Weights of a small transformer language model: vocabulary 4096, 11216 steps.
Each number is 500 + 50 x the weight over its row's rms, rounded and kept within 0 to 999. Layers, rows and columns count from 0. Numbers have three digits each. The size before them is the row's rms in percent of the matrix's.

# up: layer 4 MLP up, 768x192, rms 0.071, rows 318-377, columns 48-95
# down: layer 4 MLP down (transposed), 768x192, rms 0.0616, rows 318-377, columns 48-95
up318 108:511535466555484563520419602547381493484519452558527561476451458458393420540578538431521560499526435419411459411537549521540506522524509504480455
down318 105:550519470521386509574482463439534481478559552485600510425457457485473443459568492398439440461489546456419488571521420436535447560496522476526465
up319 113:497466540503579491482378520467423500581553508322454435508532458595469501477477527457472600477503571532378542550456518461398498395480489460497600
down319 110:480443560426521501411489415559496510560423450510518459512436506448531523458583525499519531561480539605479548603472465553509429492480470522504482
up320 095:407459432552486547469424533517465614506387492481523433567510492442564455469587508496516417569539482512494506490511444462499541491518555536557513
down320 090:488552461383524431588500593504508527502578529505552500438372510478530496487387541467504509505490503516489565441399468486554475608554481509400539
up321 116:518503486515618523524414526486490592558546473524536431475457520485488456518505473456430505496470549402404496486524587482508487468526524564421505
down321 115:514542556548645473455477511471478467536489507485474457519485558462508427490488541301486528502541535510446519459567437513489527514530597458416542
up322 092:496532602440497483557480491424550512480488524517463435466490440514465456528530458464481486492500502487442523498481521500393432559526540457444600
down322 114:456448465506495497421540601572396480531490448425547539459570553540479516451509535644480516513459512509572478519572450479636513494487491474502498
up323 099:514471578586529380440447481459535481544500456573454505444514513453413503507542497457483498449491465454502508552496494587375392580528450479573522
down323 102:477533500428468558414541499494575523447533497448574456528447554500468475525481483501604505502467525545514484520601486418509511494486602391532486
up324 097:480519549539494463460432480414464574586479455502516574404458522453434541462589526492522492550534567383483489398509635527525452407536500481414530
down324 122:391563517505540389530456465416496519525427563549444466460523548442471538568526465303542533536445422448501514459550533544447406564677527497495541
up325 103:516507497561469534500571547522473514395427542438392448526491530487476420503422503442565507514463531506489504383601583458495496456606445479519470
down325 103:485528478472545575452483467495483432519605520507514474520518528638516500446510583658537502568412456504513494558555467500551518500465539495506485
up326 092:471561444438544558566466550551509414416466552379499514483491483466516531649493442502485524548517401353466497413508520543481490402560512448387515
down326 089:601485571508470460486531476491513511532521498624596437501517559544517477389452520598564516420378512541565466587470449482462446581482520543543550
up327 098:541579527488496547541511479460538503462473500588391459512468486412510574515474395481449515512546529536571530436502538518438504548460489476500504
down327 095:459563492460515540573511472518545498582486491494560425511507421467488534512487538477530466478522369551544459397445470470393496504506536566490478
up328 093:443483498475458533539484484616460495537511531407493486540495507487502525420466455461435466561565486525476551437471485459550544488455502574469544
down328 095:546454488529493552419601445499500555507533561545478526446403483451531461555519500418529517530490553382543563499484533449405437486629509469467503
up329 097:470466529443561517477508559544423572577497477438556458589533519618480505459492517507494550437498540429524561539559536508527476546530507513448496
down329 100:448596398518501471537487441457517455489489530481487457544525483441465547480566546410479435556514435557503491490544498412502542522554516627569594
up330 089:537472456480579373560529518549546495611486563401578518565563456428481476457588484501538454491418575416457518520504469601415512559519460500500525
down330 098:497580562480454621474491489491513532427436520587396530478515497536518471546449559459536557427610498579537543462478490454530465437543524522501421
up331 092:542571555497465559513555486501396519553472416504559479495465449525477374447498474435533539559581405423467527511667578414487567532547508397461506
down331 096:494523581464475555539468504472559534514506576441427522420640533509527511489488497527547505489513438491483541555531455521453541383536586481487515
up332 111:519527565534474397486503496548450451525468468427556517438480455444537512467611469484465498502530476540475585509514486530550537570514483538404466
down332 115:469498448607464513528434459515479445499602521496616589546420508583539483389533509572446511509439477547487539526519470417509513544514426445566494
up333 102:472472574480593436438519572435452498508466420543546431436517533509465523388475454471510572468399514467533444509551502468507587503533471443438527
down333 103:556527461560492511539469477527522478476603534474544474586544518529557527556454539506445507511552505497411532461484520482482574581458445526456549
up334 095:442453439564502428534527525505396439465517445511524525496470550565438449557457473477558475528514543465548493462548468550503483621466481451463528
down334 094:512475612487468533551465468494476574466575470518575491462503554509512506458569468610513478495543453506490451503532514388606563415489513520554501
up335 095:343493493504481500510504446467337509581463567469543445476558437558440417519397421472577475427536415591420505538526478496471471451565523462585571
down335 096:597502542491472432472476503546560485406521492525612471489501467485474533592543501443498464506553525476559428432540474487508546503471482483465449
up336 095:435509515405446539463496395402480529531523504569540561446524424396452453508489480466579462501512439486424488423541568567529542516555487493406586
down336 086:513424391502599542476453583529521457563543515577554528501544508519425545474481453532405498566526478453528492551482412441469544509440421504528549
up337 100:547475567409526569608516557531488588509412549523478533614567472403487522526543514462535558576494462489548396499543505523471479563512567542472560
down337 098:534496437475483537583464482460507478472466453440483476490561557410538489506475610415401541474564511571528442545477523530488479538497456551479492
up338 093:474517571473462513492516499461481515486467444489501519534460506511538536424550508551500583511460405498545482512608546467511495491450496485476527
down338 090:522545480562536482513436535513507486452528577580508520569451442489459496571550445449518485456494543552465438489476459539499563523468541517493585
up339 112:490457510513473411542493533564561477445439564538435502523484539454501528520476426477397524526452453438542573463579544568527530455503563440511530
down339 118:511540433587516439519489494381515464453490389519468444506463491532505499435566470522497488404495558455501500469541426526501500488468559466507549
up340 102:526642507583534473565551562416419549539521446518545497566499449473504533404582530501496474497471491478441529433501535438528519636537534574519578
down340 102:465486508415480543455479558518428514438447473582450487586507473505474499581483485398530486497601450542476486497472405497526498489483498549473543
up341 087:450495397539544342475448428434503481510397574489500495444424521509500506551486446458456457527565551444542495530556600498482414434496496472447513
down341 091:478485580546547520422409565583450464520561431452528405515480506582507465482503544619517480522539465582526543502495456510555658501504549412451424
up342 101:440552471578496528438408533451552553539491553458421479500477529477482480544577433463611544517476466481467508519520449510468470435555488348521435
down342 098:521523557488565486550425480555490522539512430577431548532550419500478444466487548484386470467599452539462599567557535495544527485518529510488570
up343 093:413533496418507490528420475490525419503428529488435525436513447625478407640500424488467449484591399489508542448474503553504497418518477467478459
down343 091:543403566626482491424551496520505510484519513561535512544592616487499574411547464495521638489474569415536499507499487506475481528497548494442490
up344 097:493509572461612465522541519562430463504466490475469559411440396473453515539518463464468476515501497449456448477571570519563496506596492510422477
down344 092:506449527527549570508451450552502561409473490599497537415478580482472473499458463485539403506528519564465525500483501574535514428461543479553524
up345 109:611524520450560474574543506473520602462512491573469495469510559511434509506532486449526471513543517349493543481544574398424580572528515385446498
down345 110:535503537463510567485456546467500493571520438451610589525560572518469494467421535548446471444455553542438431530477494493492582529422493500494422
up346 089:471556510459515530398521547503512451542482492549446492476518415426543590519612632495484558453539537543517533505541538537541514462496521529502506
down346 090:499498413524496559494484457571484546439543459532526597568467503592529538509378469376448374565479541418567493477462475524503423526548441497497481
up347 102:459487444513509459516537468491462560511521441436497528388472434494456577528441555464551422534589418593420560465500545458520547540543524456427500
down347 100:523463475436525475453431509466498521520416480460488477576468517496501465625500472424482534456377578426501467484513477539485526485395491584564481
up348 112:520566450541513466498416489506544586519397543430550546389543504546448546509535460481528569427534544448498392454547600579518437499496538457477605
down348 122:511511503450475428556392453465459435490489544517517529482402417487424536492562453399471526561541454476469531570558430440430511492567499521498458
up349 102:535484486470445505488484503463527441522492578455447439527525441579497519546537466471536432515464497498460531466613563420464471537539449440463490
down349 102:469419543418551588427501521554531510535516442482548526524422468506435464426482459519530592503529502499462529557491553560482481435521553441463509
up350 103:496490431449547428548522542577536482599398449446474447424546533430544479434430507501435505550480466531450613469559433518495500477556476471491459
down350 103:445484520436488570452569445426492574519527520460530462402459441490524495447444532713546457451530468554556471593572495516549497421512521486495490
up351 102:464542415563514484513447458473531517566501454471470566469468416496477477434527445492391502524575443446507566449492461541470504523501365446461488
down351 101:383545555440530464517453531498540483459536480433421529431469491475573511505482631566490549486434388517433440586527448534497413453514509494585555
up352 094:551485513328585455414514473386469579513479550421514472434537498632453577497514503517513449455531521480453582600541487489520496464533529515411572
down352 096:548515513577383523617472420580484426492529497484528601528514480506447537471495518483491526454524498559455432408507479504568557587561523543516472
up353 095:402493599531400561465500473403509530425467525585526472421530553509485424514473466472533381414554482464497503466475581501499506576568503485523550
down353 095:520505441449560531528524482594450459499534515452485571481508486469498572485506544456547534548417505482517542475496450441457573468464468582491504
up354 102:560473434451493466560551523518515482559467492475621564505491491373522502553565547478520541549481479471532505575615537563558456564505535509522462
down354 105:475453562580526468519446490409515476539579468495470586504546462506528546566541463463512487496525424524477613484584497499536485525491447562508580
up355 095:572418488571445444566526441473480464543385430519488506529540523491415460580482351496557569567587549524560481479529531548479485508477540418473427
down355 102:433584495538518469474535464516505509406572508498459538584471548494518497464556453521542546491465489536478584563524480443477475405559432480556530
up356 089:384600522455470447484582443557458488574453572368411580514488490492499494506637512549504517553522381477504609558452535588508459475524485493500461
down356 100:602370464527493510541534480527506509473608477565410484526472534438537507492497494463587444478552496564494491490424549430496518504505506453524513
up357 109:446439579569497433493446478555513565565467512385471497573505500505488564644463509406498517440531451536505517570515600567477404468479508451553468
down357 109:424577528545470505479542535505465433503544492520541519462540462504512515436403490608522467473492377489464556486513569508558562443508494503492595
up358 099:472521466442450554409468581536503480489471516435491496498515412401417471557581468510522428505465609511520468527562578459442550493483473537424518
down358 098:514435469454594512602525459498582538518459484487534505544501472584538485458495511436434592480499511533427411526523414543467483464504567368492429
up359 101:404466483442456524446509465496586513490524589421525469490499480375467507447547401495521490456515597530409484489513544644501442520464411469459497
down359 104:614473480458486466564511508498494531518540446493443562575430468534581441565458563441493456491419551453551572516425524413483532563555554496554549
up360 094:472425544480468454510548478463421575500465579565414618483545516458526498499470531516505551455478492533478634514548516581563471434463544568564545
down360 096:477503504504526513585476520503508505488591435483534503496447431448480431479523595399589463459519487530518439463473530393528605536473510637527440
up361 113:529458504510474501537496463483529495537472535424568489477508500435455449456523530482524474523499510500498567530480615483469508511511408444378509
down361 104:515565510416502524463538520530496574531497536412511525547521443522506530511576587659502430500449500540545520515510545504535463492456479512497508
up362 100:526507542500551576467520475452424558501507447483470465504506452421543455474430419499520522551455522431541554481559484437507498551514418530497441
down362 101:542496520459506454555466646565536434408497497478544517493616443563446597495513402326497482550484522423466493506593520503463492572443569511487489
up363 096:501479479474471454531484457527421535532458468527490594508479508589498488435454460452437565543517531495521612477472475531476520514581472554554530
down363 102:397497561451538470522445515449494535435557488518514526448481481481503496514521570584448496504446463629478435510551458534434433402502504511447483
up364 098:551531427505429392464464431401461454520503474372443543544465402528419597459533451455444435454567495436494612467533529463428512514463514582420546
down364 096:455411489397573486479535560552442534485514541583412518501515476546628469459460520510494494564415505553451471507508528474469434454539493426504571
up365 091:392509420552446526439540461504504550506478436524489531495581510518454463510575582517486527498579497460443489462456473530506539490576509504442488
down365 091:506437534432502527545441488547525429593511521436585481518497468532567525467476382442459521497446533469496527596550595491489478451507492419508413
up366 096:495546589411604472506478498449499465475515508513537531538575416534525555513516417452493579541503412509456515509510486519489404533581527543455614
down366 102:528503389639421519496477563535515527552443518462512461470550585492502486453435526730451459477499553535495487470502525546547557536466455479476488
up367 100:502527529362575519517451480511462519534521441464488550490563452550467562512513544492470570532556433487431491562426493524467466491488439521414591
down367 100:519410470499482527440573491507500489480481552505548479486409479448543448491475468405563404506470541543485524507632543506471529558534515518483480
up368 103:517523549547544496541485552495433489512483431429496566573543506463447568627507451432482532513449523517563537475456431608544516480518563622479487
down368 096:417451520499508523505529515528533584529487541535483519435440511490481405551459624504503449470445527409431396480612590489567514472570425478515488
up369 111:530504502532612480519508478462558467563457548439593523506498547484471546553564440464466586546552561509509465526501543539511472410569516580453510
down369 117:428485507604477513576422513487427353503530546444575551470522488491527519451508461553496496559541436598408455496490464465475457583452543423570567
up370 104:452490453447510520506522550523493489553522542521496421554436534588510456616559476446527583435506486524481573428508483463519446511539462501549444
down370 106:571500560556430445384534469535401494468556463560538570497505519516478424450491526487575389471550408456509499532399538539405506552496532559466596
up371 091:459392528499424545405559509489474549563487524449586514461546493487590549608590558494460499449571539506523440453660548498506488472535477511526506
down371 090:525592543512503436557542495539475509485513481465543498494368394513479464465450518518591475565395462502412503561392548402447531467516541550462557
up372 103:487494486468577516494441392463502520523517455478494477572528491392422437558462471479539586519465508443477509460526546442469476490493573501437555
down372 099:557521534453463532455474450460509522585498464529508492460592542597556508462514512603437436547597410566495592625453519550500475390520499524514450
up373 093:322527468484433540431492535582493586503478525480537495472492519459464437476540484489462470445568476510437535513480603476565558506538392406449429
down373 095:600524433480536538464527462500486390478530538492489535442480524478503504496450554513477532590505497452560428516554512517443444572498597535593526
up374 099:368466460465571453476513487545448511566422533487544415573493545436518510558498547486509570509488604585448498535520458506520496462521576517463545
down374 102:577506477467463557426446476417430457511496449459496489442420497517483526401455463568455468482475408496562507399521449503556401431486438501446528
up375 096:504447436524494491462564501480477513504431573509478373460486528459445572496580473524429491488430487536421537509484525491449514481520459599483474
down375 098:468477485540444415517511446498584463518473499497479567614541496449462459455502482459513506532507508391583456554543502501380587535443571529592527
up376 102:540454528383576508511446497521479503608460494536447468572495556445442538452569486507538544513461513547506550511513512511554516589535609402555538
down376 100:547560524418486489519434542561496498452532585485466505517520432524587477525415492507468431487552490490445532509513544423509457482455403445510402
up377 094:461487446450472563429602556477467495516476499492502516445571534477510513517475459505576494446545384357534441529524545577558550483476423472475595
down377 099:555504534538527459574565426501531590424492455455512540509501568562474531545416446537500535585493563506511506498448496410351406544510571515457490